Part of a small language model's weights.
Training: a variant of Adam for these matrices, 6434 steps.
Each number is 128 + 24 x the weight over the matrix's rms, rounded and kept within 0 to 255. Layers, rows and columns count from 0. Numbers have three digits each.

# up: layer 7 MLP up, 1536x384, rms 0.0342, rows 1262-1314, columns 128-255
# down: layer 7 MLP down (transposed), 1536x384, rms 0.0299, rows 1262-1313, columns 128-255
up1262:115118115098113112113108154163128057161146152163074109124160071115100136119175113095116109147115112141125146154127091106130111110126120170100189128084124143120121140142115156150139113126083126110135096172130100145137100088133099160152159143133061122140144166085109110154141127143087151131147132181116149140143142157113125135125119090136182142152144144092145145138110114164154124114104
down1262:140113087158136108134111150074062158139144111098126107135090107127169160159099091085132119092139134056117125134108174118135123108123099110120144128096126136141110080106176145129177130123085125147136108125115116139111086071121120145092157125113167120147091108086140192186170152149126152094075128122143139138142158108134169145110150141104144148123078137122123139104152092134164138127078
up1263:120132168170147118165105137168111134103123142111131140111155105176135135113146098091108121124122162122137113123103140115159142115146132071146153093152138125131149109110116143119164117120125127099109156124149134142112164127142168077142117131142118122120099175089132136154142208123155123097088137115125125073101151142139137085145135153123149137119121141129117150126126140151134147127119
down1263:143101127086110122101119152091158115125113148127110125155153166109152161116127132130124149096144113083145133130150101190095097139131094125093144122101179112122147131166131113137127139122124096133116125168130129122137133139088126138067112146137109140166145102145124106153144139144137147129103081143093128126125121137130096121145093138150104098101108114115179115102157124111156126111103
up1264:133195114116110143145172086087151122127087144131088114098167116128105155157137104117125133122163139100084101120156101142110110122094133133112128097150131109133114123110117092140110084064132110150109162108151135152137130127127151069094142143129143125154115087108121127142108177104153112141088159124112130164096109167100131154099171148138145112139082107132150133148135113123102164106134
down1264:115139129150158111128114153138153106144119153141145150115139126114158126099122139146155131174136140099119104104113151129112122094153117140084129147143149116143122124094106128100131105094124130130101154121119156131159138131100064132098090126169081107174139155124139148126158169103131140132123119096165144101132162128135126096129129118122101136110105106124132157121110133132161121102122
up1265:106154124115096153108160090141154153133152113083146114143196117126119117087124145145125101065146131152130135086126105133086130121145139135155111104111115143135060121098171091164115140096146138078117132157150127097084117113124131104109107115165092100134095127131114133104143135088122107097112161147097155109140161169153119145156098123120132157119182145123127163106175180185075183129142
down1265:136096132142133144096104126133112075094090145157158130139098127119120159107102137140152099118136129107134137103117167116125140131130165160122094138108130150162147134178150147114099135127103167081141126112115146176148109116093114183090090106112171119126122160087138141084161157098089111132102146134138166084118136095165116125140130126095137137112113092180142117129113130136141153110063
up1266:105151142129101182138097153151102119072123119117120107137161122075100140124092065113150140102128135090136153171146171109111129133125118075160142111171145146137122126123120108180110154104125122103125130106114134124111116137103126116165130105148099138127111146116113127119095111136140101088135151139120111151100126118128126124135148160158110114103141109120094149126135133085127154131147
down1266:119126072078162146142126108113119129101149144109115083116121109126146109115112142108142109143124141131134121097094103134120120135123084115175069121063121132095139176130102168123117144108147094108122146099117116158134113096101123123150130168083131128115129124167131157121093132123154128122110105136129171104141151126137153145083115146159108141089126195111129138150110121161121111086148
up1267:141153107151152185150109124117204110128144143106092163145152125135105133133123130110116105133115116158126131143159131114136106123116118144125119114134163126136137101135128125142113121091154076134102139122163116097110150151163102112107105130110113140138120109144076174124109151159149158139116114114174136137105124111136137057129120134127174166139101122173154131140103127160129147128145
down1267:148126140100142123127146103144126139145118121095141101133113151134116122117154081175135133130132117112151154112129143153104163154160152109125149115112138119099123108110138117129143130098126155134150104129124164129113101159099127101147136118139106148130148202108096146137125125107137111095122089153094101146110103131121131165145161138090075142137156109171159113156111094139103123117136
up1268:129148112111172119133118118133125096138120135102113112103162110135131125143088105117148104142119106108137106116153109083144150137143164136106129120118109126095114138132144159146129158125130148144121145101142129100129112158116123127110128133119111171142126113110082151168112154141144127121147161148171132128120082102134117113187101177137153169143133135115170120108102136152095129107118
down1268:149145115159161120144126116115153136077098131142100129110150155144143130129113160130132122093116114121160115144112123093134072158156153128124114148145149076118093119147117140113046116160102123174171114091110114144084107133122125217117122129096122142163125139134134145133178099155148111143114105129168128099142098110173123102124120139099119130156135134092145129095131094153126126125138
up1269:103136136136138147130133151070096120119128135114137114129158126120127140132111131098144117120099121069117136106103124094111146108132080125150180156175129116114133100127109152144115114141145164122096164085093119090157142112112138095127123106170092129140128121111110186139124130119129164120158092140122182153129124169175149143158138153167136119135120140107150124090173147115108113134088
down1269:140194142137125111103108120144106130106145171130123146111158128161087077134129137101162124118124125136144110120094143087133091154153116096121128073128141137117163119135135124112103164125126125119145136099170156147148124104102144126131103147123147159061131103141097118110101135153171105148136140130162116075154132120141162124153084163119090153165120157151082136157077132115110109076135
up1270:086152136123149147122107116118149159137126125143145112089092089115132140132139152163112115139138110103151136102120101126110079114148119095181162109132081118136161091103139155148153137113099129104132178145135136120165064154107154081149193136122119094115148087188133058134122120137111109179138139127098166104186158115127084157140133112133173126114116165133144133137121131137107124125157
down1270:134114172168132136141136117160116096111052130185134117123127119128094118111143135139134119122169144147123145123117127110150114178105081136099132090118125119113124163095151180139130170139093131092152134122140150106115173181149127131124122128170115083124084152161104106144140160111142137124112096112163111130118165148122112111114111116114138166133070169105107119128072113098123147125149
up1271:111165085123125118142146148169115091180106158134087107130125096151140091154109120142114143077126126155108147088109129136114137141132157116103116108155115161110118152144111145126134143088136103104130135129161126138103074143118149130106123137128140123153144090088107084122132093142130130111162200139127141130116153124151173131112116132111109137104179150106104168100183155122087111084126
down1271:145135074136161144113056138122123138062123121148194104118160133130113136080155076121136109127137140137095098119135132144137126092141127125131126126165122097137109131096127114139139139148119140140138133157103149136127134121169074096119131153122133113122152108095100107185140129142141138139171079119178122132160075112115074130114143099102119151167143155118124103116089149133144111154111
up1272:116120124135158123119131097112135175129125098132134154135073126113142119176088140160133118134145111168121122096147116123205138113138116109108137102149103121134138122106180102115127117135113106118128125135120116105141089095113169129114095127096124095137147148113141141137097115139147141126153143129134142077096172147127115102112095119131168170105111130140136158164106085176102098135133
down1272:120146146111091170140119114154136142149110122114145109118125121139128095097106151123132139083094127144100143105126099114136094102143118151151178144088101132112098123114135116121114124114149123133134115097092143164149104180113135138105149096091167135150138144129122111134130133154154178157143102097091150139175138173141099088141133123150095133142124107162136149094100116114144108097116
up1273:109143112160119110126117141109099128148153118142130096117159106103118147107121118144131129119155094125104119077127132100155136105157134120137081122095152118139123133126071153154124099116104102125122162103141109131119119153145132120143140154131121118122158125098137107142112125122149103102132117141136114132154131153180165072115098123160123107098143132142142168155078118128107130158134
down1273:125145141159104119132089158153135154096167117150142145103104154103141103119119137160131141110144112107126115121111125172137123092131163115141153140142153115133160137142093116155130127141126134141073141148098144132138101094119123140128120155133140133111086184107114092140136123132109139126140149096126095079127145133147137140131138139119116126131107116134119114111141177113101134128182
up1274:125111155163141165139074132048167110127107171118143169126184114124054153116114107145091079117130135159152120147120091124099112144173182119147117102109123094105130149122158123136136144102093138156144123172180168113128138119113121123150102133141116156159130160105110108140138102152130077121110159119090107106122144170182140139171128159130114103079161105091120136082102124124137114115120
down1274:175154170068124091110125129173120153105142124151134146144093145094145139107137104154135152129129158129150146149144123125094082123113100143091158103116108122124130117152145144130117117150118147082135111101104086150131091124086145141114161118115157148101150121143098146137126161108183132105184100106160110114196072088142175130167149160139127130115178128116118111114182113134115129104159
up1275:160138121121145169117099151154180100149147089142116152102136097102116101130116156094157108135116114123120125103112166152146105142114114084140148112120114133176100139128177106153187086151095096111111089096127114115152081166142130117118134148128114069116134104129131085146089147125196137128131103116150118149160154090136090144181133096127157087123113126123102150106076086129107143142172
down1275:147131120164084113128133097123120092128113153160172128150112121144121170142136151105151140111130121196104129125108142129148117148145140137085107102170143157137103111135106128124103130127132097127150157085126163099129151120150138142142144113121121157164101099127077138143153106125125138156142129125099131115133119109134156109123136144138119139083074153120129102108125122178090133107119
up1276:109123124149120154137140167143142139163087108100157144174123117127085101098058096199125127109132136157160127129145134115156117130119095126159101101146097139132123148146132159183123128135132122138100127130133163133147128134112140081044134153106117147112163127112127147117083165119094084106134155113117129147114156109141130112121121129143144119146182130162116138130112180076116152148149
down1276:095141110156150107113102135128139099108078148118126144148147122122152116151178132174100127113138117131119133125152138139127096119165139157129109156121130173110102102104096137144128126138167127154134143174100102122120153168129134135119147107133135106141140145095111140076155111148108142140125111118082124122112101138148125100121142125125127098165179119116088111120155111096188123166151
up1277:083130104138114133146124126119128166119117161150149079146160130154141126116135139117134100137104129113132109143112093154166098139122103127102136096118148143124120085142108160136124112109152114110116143159111071129069143154150144105130110149138138105111102094072119141145124159108126074087131120115141119120125149122135105151142163111134150152099172119115122171116151130129107130162139
down1277:151125143105174127106142093154113118127144134140108159121152112110103170103146130163141112144127144156108139121117117154148132104114114124133099200133157126134134092100084118112119152093119130094100144149131115159149107105136129167127081140129101085126120146125167096067138116101121165141136164121130107159115126108153147127139112120126129089121140113082105113140156151146183149152153
up1278:101128135112156102143142128146100178133096149161106163167175088113104141091141121099128083081119120101154128153131129108126130101148149085152132109152128126149137109160109140158142128146081165134148172115095072166137082102156178097091101196119140158156080090096105147150157181104130136167095114134081165102141118170122096087130137151155125166110114113151111110150109126112084138084126
down1278:172088096156135113151138100111114105171105116142111132087139153096120124088143116163127115141098156106138131138121123141082154148148126161085113134121152101166169123121106088116144134159097145120131124102097131145129146142126119128131143152117135139150156139133109091149135119120118146150093080108158186114105139150142136123120141119125101130121140194110130103133131099153101139104126
up1279:132130118157157090099114115153132176162154157133160128103142156131122158105063167104161153101128110135126147145130130091154139098172130109123113133137124106156142113163122151141124163137118118139125110112157146135099124151135164080101123127167106124133153085151101134124102158090136122118095143129101163123162107142157141102127103148169137104090124081099149139161113110124149167168100
down1279:112184150137091106114143132155094140122117117127159105152128115123096079153104135150162113158121123075130124141152157103105124117109120125107116165137203144148105116127156126110109103141138134136141160104087121122110165104101142146095103112089141132113133132133095155101114115087130130122089124133101128129128123119099195150101115129130120128118143179155129108168126082154067103139117
up1280:116150120092092118124132120098128090118167118170118130146092136127129118123107143180170111115156109136123115150151112124127077162138110137124119127112108102107102118078110165130148088144128075126139137110110093165092142089127145139142135137135089082146094160148082119145100143156109088116115154148130116119111112148158136141140143128163125160124160120129136119104119144162121102124097
down1280:153127158101107099126140150104134092101111114162078113132120137119157091135133109124122122093134103099171139148128137143103145144112111181112135143143151115100113098146078145117180130143109138098152107122106100133148099140126130127120146140108116086106114093135109122079146128143107144133158136178111141103121157146109073102112143147154127136112151125160105144136139126110126153137107
up1281:116162111100092153158123064172148149150161114131149172128112142092120155146085128123146073131124122116145127126145157132132149100091133128141149062114117074147163111095158197123106121140115145102119164117105116116173117164090107099125128125155097147142093115134126125122094106126096132121122111192154127119095108120132111125171137124162184164132119118116146170125114129155128122120152
down1281:083139150135144080147102129102117130093133145109146114113136162143135185166104107122093181121094151048092125128109145157155117131141113121131143135140149138149136133129145123088116142127116133143075127107112148122124179156123122132167144150086124117178138106128157122172134142086100129076143176177093136108158128121118104173075127119161088115112171131144093107154116134134160126137181
up1282:112122128104129126113115137100139126171130113125075150083121123088105138150139151168141088146156110150123086161117118131137115139086117118150089131157117116100086135150139117119147118131111127158124132104173145129117124129090123111113146151102106147074093111147095114110090114133136128128147148174109112099114113180151126114166141129144104128108125158101166160130123136155074112096111
down1282:122151142167140150146113132092151096094097168089135120104156120129145111112113155174134129143069155126146122077135131118141125100120105105092129155095156150133129109117125128143135146117119125134169099122137161088115114109137130094157161127092126124115142117136148118142126145161125123124098115106110099113174192132139125112136118092154166086137135116135112141101126122130103143113174
up1283:148143148128088168142098158087109140106096131175141136108158126114130091141103131126135160089112113113134132111115140131138130147185077119119146141124143137133102070175098119118149188155086164157099086144132111099123152168156147136120143153133103108123158113122111157136127169153159123144088141125130120111115099140083122132187107155149097135124135107121114159131166152125131149094153
down1283:099099148116148123114145162138132120124160152162123150111167108160108158139124108154132117150108139121124136141124122157138135102137102149124118103147118154130138147077141086113153126137130134093173144134134138134134114119075107149132144104093109113086120142124088111168144126196146152134075154128157133149149126115109132121118130135135102097114101150100143130148125141147102149111141
up1284:127138127189131111119074135140121091100124112121151125112122093130087192116098141144113087154170118136117103076132120124122074141185146114136148097134137119145183111090192129147106133102134113127130088126139121110116139142091098120094105142133123185116111080158133121140178150114121129115129135132119134107159183153147112091183095145217127149109125093167114132125144117104136149138101
down1284:137077159148169101142129131211114103178098147187129148125136106124123085145083075114120095143101130151152127124099096117148130111099151103131128144151131118105160062123172174178128112168175168191147122150131147146136114170096077138089165147100160068103114137143107078118143133110110177153068102116115143166172138140118110120092086106113132117111062146147144100108137135100112131112141
up1285:123144133112129152102135122132123153097147137141137132084116109125148130130136121136130122100140103120113141131127127132096122122140156129130118133098124091134149138133113137156128123115123136105141134136131140153118138102112138106164127122147134107129102119130100149127129108131136146156154136158109109113158118133154103113142134133121155137096111151129132129133114140138127147128143
down1285:122118075146130127155121120133123130111147102129151134134132132112128125191127144112143157082123111097170134128144119132127135124114123132116151092143126115119130124116124129106089163132135156120102123144124119125140129096106116152124078117148125136133141120128143098131134123157090141131114129109146112124141135115123147131177112149097114138121141152116106122132130091132115107097123
up1286:133134120107128108152120116077087129099131114115073120138118112100095110148130119098156134134124133111133124078119114132150116114142110125121152108188101118114095110123129146107125123148139120122108143171129127106134132118137140136108088114169141108120145137106138139121126133153152130130142121156141130130083147115092129101151105107139137147114169110122137134093157135195097146130120
down1286:133112128147121119121100146141146113137094145162133163165144152127102118135143133141103103113137142114139106144128120134089117132129110089109149147114106141155116109111098116116153137110139155117155139131097146124132141139064114092117094094138148126171173143167112143113136153107115111133101123099098107151137148158099150163083169152158117172132085131163120163169128162123163105175137
up1287:152145100127107164148139149140125131162131110142145113108139134114134119140093080130145113070176103149115151125156142131125104148143110139184161116103146120112140110094131143148128162155115128148095167158155123166129115063102153094126136095144110123131166080126159120125142141096128113112178145157172140119162139154149092140119145122118167129113132111126132124147118137117111116127125
down1287:158161138074121098144101106114112134118136082152175035160117141154110154109138117141159150114107128111145131168088116170157118137077124114171115112138170122114115137121116088166162122141135145110115140196126131138121141134088129121145132165155101128141138106143124140126180098148099132102141117120147116129155105096096123134095133106110099100105075069121131108154141073106138111199099
up1288:155092096147136150136097131175130125177109136172113171141129139150153149106154141082154114136143126109107147092131090103075129087187125070137137136162126158153155133129114102142157099098108092117135138132158134118110108152132177115113129129095121135153117108143111129163102098121141151147162128100180137104102153095146095111124145150134161110142167140136090162128127150125117171153146
down1288:117151109102127105158125143154133119163136106117142113129122070117106125183106127099120128127121129107106131127113134138100173142075116129083095160135123151115129104123100048116147129124145152161093138147136140129110124085137132115115144162160137121128151128093125182101140133092129126116128139147113146103117124136133131090127092117106086153092139133104154121145128110155104136143154
up1289:210136104097138126128098131120139149155132098137162141086139106176151177134114143145114148143112096114121109092135075134092153142132134151145143120172091136177155129137132107125117129106180063096108188142173094147136144140166129114124120163135089097089110126144110138138179095184100088166113133082132142164121134134105119115152087110103177075172151152122136161126140146131071125151134
down1289:133146156137139170157107120106139153165126107107133138132130146117150114144135115124139118136133124138116102138128109096172135135133124181167110096109144134130130089151103087102115157139121091150128135172126081118144126129122136131096121133107159116108124123121125140137119151104159167123083136116109138147144093128160142150076145124157100140103135102163166139108122153132121133127135
up1290:158127095148107096106135107100145125160137111138156117133122123156108121140119114135142114149159099115144114115123123134120110130105153096114130153151138153143100145177112131144112124121141086127123141128130122137123140125147135124093136133149113141155143128096141144152096166100143132102131139129122111107131147134097148121123120109133138151144107111161144144118145139135104104136149
down1290:102139135160157155124070128121102142129109116103153113135117118100123135120166125142174197121122172123106113139148191147101149136146147112130140123124106168126122126138132137106142152146124116135146117100103121129123157127114123121110120126087115142173099124141092097151138160125123200137128119131127114078194137101139124141120141109103126131167142149164093118181129134109116089152127
up1291:148139150110135152132120138157138103128125172125116116165136132147151115154109121093126143069108087122167112136145095151131136118143133131105148103133100157108155065099151090106092119168125126128124161136096095142167094130136095126103121169148137130096107134155122162163128159170134121136107139176101128138107122099118055114101108120128141104157134137170120157103151122161135133128135
down1291:101154122121136101134140105136146093152186109103180123137141129167144128091118124132116125159111118153116164116115152145171118112079142106128119136146122121145107155137108061104139160131123103118143154112087140108111118098115116158141129122162128153091111102114122077154121118093070097120128121137153160159128155115131146103102123120119057147163116129116134111127094136154083111109152
up1292:108108094078103146122138113100139109128133120138165168110120106172088107151137100134111114157143091096137123146103108112105131153088149094115165124159120135155130104150117146142162122123114153164114128132178134115134108141113183125138104168105135105102092107130143076123142163156146106147128129137118147142086116130113150141122116089172164068142116176077140115137121147083119092142102
down1292:118129155062118134117146150121122130116138092139121128094094159094093067103139108135126122105132089090119162157143105139151114079140116110134124106095141147094090182147138130109139130112143110154118102173133150112161105139120118136100128121081102135176150133168096168099188136125155080152165133168085139157116038114164124134159105195128102102174147174114101105160104128096116117150129
up1293:106099129149121131111143115139129120134094141126082141110146148120097123148083152102142093132188135135129113143147131171112116135114114131113071157141150180119187085144103136117157151128149139120154133116115149089124117095133120115075169145126080123150130102142113117129136143159131104117106112134141128120111184126155137120105116137125115144084117122121112132115134101117085169099110
down1293:116104128149092123128125123125143094133165134132110133145110123107151139080151120149089129115096121109097141134162100146121150120138121135091124120159124144106077117127148119149150126136081138083128146145140139116108079122144150168135150121112161127147158112128113143131136150134159150135126136088145106137136109177158155112091123064111121131138123108140128121135149080137159114097111
up1294:118182120150139119118088127158124100120139157137104170086130089133111135125150177089133091089133131093093103138109133139123111120176098152141145135121085172155160107097112123130152121092111124100098122175133116118110103110115127101126128176150118124150138119157107125146128134196136135085136128118121138128155092173102138114088152125130120118106109113111151170135145146171110170115157
down1294:139098134123149157124125108119126134112154132162163080143119080125108119104145079106142117164093085123125112107144130119138124146104139095136147128099142140155120135150181122148095119129132118192096221093116159111158123165142103126095113132104104122143139082128099140132153136083096153140121172179141146098122139107117111076165110094151098114127133079145085187125124143164131092151090
up1295:136156109142112128166107120126169066150100092108100137119108136148114133168126129095142106110140169138137048118094118121104127160070154134097138105050116149132134125132145102145133105112133153162135128130137091139117111160142122127110109156107135122129149097116143096121119163142159089100125124081142106135118125136102119131152146091128145114141144160142143166126113090135094124102122
down1295:092137132146152126155157140103144157111174131177119136128147094119118128102101183129117140132122087127176121115149143132122130104152161074131122146129127118097111115161120117135168123114076116090117131099095140114119119088118082115123106085107080180102094127146129115144131087169110095127167122170147161115147152075149165114128084151129121165128137161087089116160097153136073115102135
up1296:105132138146102180125121095138133101147125176150131078143131128105127143109082147124098123154138128102107126084152124144096118113126124122156109103124168121131132118140124135131182091103137150106126158138132135133061137179127123129123122171138123113156125098103117127144117117123114136140136139171166139161113093134106137118131097122169149119126111150086128161126138150162128122088138
down1296:148137120150179102120126097153152144114096109115141146077105123109118107128145119128148095110130122156148128161094160083152128142104146124119127148107115115115156149121149147143105147123125112126102091151078141124157150080139166091149141092114115122113113138164122098126117144102138154118104110070105156079172170176140108160106161123076132148110144126157088084138126143103112140138128
up1297:093109132133123094104111150117127080159124131132145176152131101106139134158114113169165123075142085073154119111096109132117107131140101120144162123122157141149163104087139134161117101133104204112134119124111079131135126149163143120111136112144150107095161128102088164148135133158098149086106119098077105094084134115111101112147144150133144157121181105171113104159134104121117106155133
down1297:143115096104102135131144121142115127102091128101139116134108118174111091111137133103120069146108099169138148113125132149108142102151107103130120111152155110149120169139159161149122134117155119151128135105083147119093142107112108104127111143142129127134121107116112116115143130181149135103134137140109112170116121112155140073146144106148128139133115162123136167132167080130147113141100
up1298:110125155143170152115149147120125132101096164155132124125098102142098130136172037128117113108125114112082163126117144113135121114108123164160111138098110159135142149172112154101138115128120098105132102102165152119103118108140116130100151109110092145146135138165140095111111182115128149127143148133138133122107144145124125133134133134128110145136120085121143139133108119158111132154134
down1298:145144135134158160164167117156122142132100161179157117104164151131110118073141133118133145174108116131135137125117152135123129130100117194126134100119127165118134163089113112140142176080126105127148147132112141118146136155140109183136109104099138108122127145079152141145120154116119134094158189145149121116116134165108142078113112103141131134136100153133114156096088123139109110135172
up1299:119117126088099129132066131146135097156107136114153119140142122112143160156108129059143138117124093086127093140090154092169067126134097154149144125156117131158102127091121161111112121097108138060129089129146125148119099114164125112134124150152088149154113091149136162091142133185145105134092129146101144154118121154144127101153118104099103143121107120117133138121132115137082154184132
down1299:082118143157136069144132134171137142126170129124154117115106160096159103140134139148155157114058111121158123130099082101124116155131112131097086109120146118146112094143118108086122129127112098131125157157145096133127140116100098162136129116080146102129110141121189126120152151107129103113126132129151145134144133159117138108067140121078138134125118109139145161102152142115145142110123
up1300:112167161134133114124074161122137148150122114090088105078073138112128155084086164090111141115137129133079144117156120112123158107164143148114142169127152148100170119107161076137129128111087098140082112139180156107145113114127135131145114155147133093160146143149115109136111117162129154126110133149123126122107122172171162138177124095134151138146082116102136157130160136103119143128131
down1300:135120121133138135091139145105144154085099130160133154145136121162115120128120134157159148115150099113131141124153123103092121189102123117142158162160109137150104170141112156146135113157143179113145116129095096137171118120123107157141105105115107122127131071106116076119116171099134097136120134136130078120160120126100127157124101149107092134132119171141123131101133180154138116149132
up1301:149124178152143096107106138127109092152077150146099101141085078095129144148163146129150127100147168104141149150128119153127150132134144129105161161163099143155133162148121139126141089113161143115148129144102108128161124177103126117118098128131111103102162123145113118140099121130084089107122127123120150160104109115159096153126143169131080151147076149156116145151130133146145119087134
down1301:132124148120136125092137165109138143087151145120140136176109129109129084122141091101152127148128167112151137127113144128157147133128119112111131120084125127130076105145131104111152091138128108129119127189114132153157136123132114106127175117125164139171146094123154111113120169121089112108103099145126145130149156135107109167135129129161126106114138155131086108150135155125122159129163
up1302:145124132114115109101107141105145141124121078123122120103142106131186127141124117103167093120122135126127106155131138114149136130141163140111100121102144145126123121118138167142151117140139152090144122152121149120082112147123095143131120129120104111124126086110131145173157148169132151129104142123120136095112166124142128147122086117164111134129108148129135139083123093163115145145172
down1302:104119143134128160131140141155137103116145099131124163103121144094153108103136108090116124116131101101111157137106144095138111126116130149124131147093145140134113134136160095154103144138126135146108131108119125128077148158100109134147128129118157097128128105128147132111120129129116120133115125122110074110125083156147159110118149117125155135168137155146140092161124103152095084070141
up1303:092093102128115123088146117172154127117113095125106129137170091102124070118103107147163112125140120104157121094136112174140133120146150141146096077137101133127141070127102139150144116106128132144139125138158163136141128106127128123111108141101137152117138119108139112135153105149123116122124190106132176124103116111131093138128113194154142146128167101090110151140134128118106160133122
down1303:102168139135112142131165101118115095146117121136133154144106097145113142151151125146147121130128116137090168125137185138112137122134118120168089153084090104109112102111095119086101098131122119092129097112123133154105119200123093170123120118132072104128137108143120129137153130125096122125147155118117127150090150122139103130126077142176086139122127145149129085100129137154128153107110
up1304:165117161125101114086137121101117109151140147114127151090154087119144125155107113095128149121144122103114114111138079114156100103125155118134131132129104168144148117114150102118176155117144165092139142156122091128114134152135134143155127151121114182161108092150098107137149124146126133098106136163073137151094093178154147115129100110138108143159117138113154079112073098147117094153084
down1304:152098135118081127122132118178140176168114120123116157154112169151085109084118129123134151118107133107113141158113144152095161135111098095085108110117096090111152123091079095143093127108115121131128133112122111096160096092159149147132120126091170102114145133154114127149139167112128147117135116135116118129143143150167149109155110122177099085144147124157118133104158127139124110152121
up1305:142146129102102171120097121125098161151120170169128123101117139112115158081122112124193125103141155085123164108074112131137100083165098127113114141130139082103092083100164107152165092154107132130119144163121101083138141162125131149136138121177118115138162125129111122154097136165125106111106132118111134143096149168168157129091114149124122114097160097140097140092140131128119143110172
down1305:121199164097136121149111084117118129132102139098111128120123129149127148210126145117129170125061117131126110107106109124137138108126127162145122111116180116106113119146117112130127136113157143121154120172129128086128083118146097166131130146131157168127121137157113190130116179113175136116135088132113132125140101103163107123150138115145077100160124133171140150101130115135094156155124
up1306:127117168174110129117095100113162178119119157128129121170155129124132125127130152124157120141134117111120121075144130153105134138157083172145106101172127132138140168099156129120113146145116139108148115134115137148111128163141099152126130149099114116138131126154135141142114146149137106147096173128170122103147098093114126126120121119128123155146118142111143197107105156094121125120115
down1306:163094132114141133225151120135111124116108126130142088103142124099130113102106130145128157142148120153096134101111128107120092124102139143119156162139113112135130125136131162083153148113136138131144109130162134105112123130118131125112119157122129126118124133130054136130128131096134135130139100176128108139127134104140123139111117135141084142131122105157122120111158130140129120139138
up1307:136110134150128111095132114141112132116134124161154132104123132108138130152117130120150098150144137104145135088119141133143096108156119151144119146151144113142134117156148116100128126155100127134119148133143102137161117135142119128133126141142136142145184122161134140128109142123132150178185104134121117106119119103163110144078153150122152152135087107135154144120147113118118130118114
down1307:107138132146127134160171116133169088113155099152107100118163141183119163154126141083115137096120143138112140140088136108124131124132130103128109082118107119127164122144105101121150130133152153098137132098119134115130113117077163147138168136107115102149093156100123102139154140149090109152125161104138133157125138119150131113145100125145100133117125142116135143120118098123144151156164
up1308:141115108118149111121119093109150145126115147146151152145092142121114133129139134064153119126103159130157102153113096133119137117131107132112106132144125093133143103094145156139150161123114186143095145132131137103121134127133130120110128140128101123135134119141118139146138139147150128101128138146136128127123141129115148129146109142114099132125078156127102110125115133123152148120131
down1308:147125137160115113143113126138101125141146108136138152127165131123113137121109132117117129114139134125138135117120130119151138135138107154146148148156128144139117132158118105145137147158124116087161133116134131107130115131087130110116129127088147114123154155119075116116129126129135127132126105117110149154113105124168138112158114139145129084131173086120113139180154143171110152162116
up1309:111123136108116140134093113126140133126135114106127104116146099103141121120092099164138120108163156113108110148118152104165089095131132129137165115114117093138165116127119131159156168123128167135127145120159122173118130149124142083134131136130117134133140195164109189139085094169135078117130150147093132152116144135096099145111120150124098177156113126119146121112132163131100113130124
down1309:158093104130097110091056098121143154134126121156112116104129182126159116119122127141119121082120126137130142135143118154089125119102104109142118138130185132133105137129087168126092173167095115126144132153144160162082171130142161164126100124151119125127132149157141137105133144166108154154130126126124115171112130104134104107103141130121151139143108139149084116117177108136173107122127
up1310:108111132127129138121132079117112149125055168083112181132140149129081151099089115125138100129137079079108098133158131132122152160129155195142082139121130127111094129150128133197105138121137119108136105138119110157121131183155118127099102137143130164123130163164115130114154159165116103125132148150124136137113149130136095129128089121136128127117144146119090181115155118112131145168183
down1310:113147127185110113165154170137141170107144142180128109074132091087163122132124132093129135111103131173120106089173121150142147131126158146152113139084132126130159143120124093085158160128142108166136164127124172137101155146127097116181156168066129136132095104112131141162098105123128159098142116166165118084158128141143123144113142110116114132109091139141131151125141123209092135127110
up1311:134115159107091116144120158143133158134096107126162114112098137117089104148156156123115145131146137097067187066115154137173148126147179110135125080095152120110111113115128150126150127178127123134136139119091128164147117133137122084104129155103104146141105137087134081128128162098130154136126115132152108120106127165135107142097110097154133162113114125144103099100128125111142162133116
down1311:139093106102087167150146152164113146071124118164107112118093105116148119134134141147106122118095107109103110082114149081161136134123134128167098139109112125099128130141135119141124127141102155143119068153095160144181133171124177134137109112127113130117116105135113135152128155106164121137130119143140158116149117103137150086114154142135139119145125096118161120093138126103155150120176
up1312:092118098185138176114150128116168139090133135061152150149080134142072097104106160109130101086124093122118128090133108135138104120131133110118129061131124136143160073132159151144162122113140126132133117160189156129109091111124135129116117139164107090119138169084113119141156109114106097102129086151134128096114138118191108109068141096148176146134133096144082105114136151118100174137162
down1312:144124148180143130092129129123075117085116120120136159100110135165144083078113132126122148080120140087135115117142106111132135125139103111126108126129118148123104107134143082152119128156141116120131191110096163160145126141128164118139117138109088170078107126138144120117124163120138145075108099107141112151160133139154144152125113104126106115105131122109061125128113112069131124109121
up1313:166133139095181107181070139112186164158141113098149118117166113087090095090115116121131126168171168174138119111129128136133110118130120138131114115111152105135131156156156134139187066110130106135129117156117148103091099120098104104089119124118097104062111098075082118140125152146197104118149121098092133080116156170147148132162109151133073152100144076083107159111107118100094102120123
down1313:087161153094149108132134141129093111090076087126146200128130115113174155071122116111176082144129152107142086156122138106132022084170110079146105097129142118152146096170113168124125131104184145102121148102071112179150122142117109135129138182102158107133102133123119123123155131113118123130173110128145141105134111120115150127123136154122116159151107160153157141117118102175143137108108
up1314:129148125077152125134134160178149137123104131128145104128137086124127144133160144132125110153142173120149152119121155112152119126124125146150096150167113147154112130157122106138109078112128129076093093095167143107171114148156124095130109096157130122149143112117119139155127155111134091134142146126125113144149127121130114145118134132128146100143111091125149131104129166101107133133105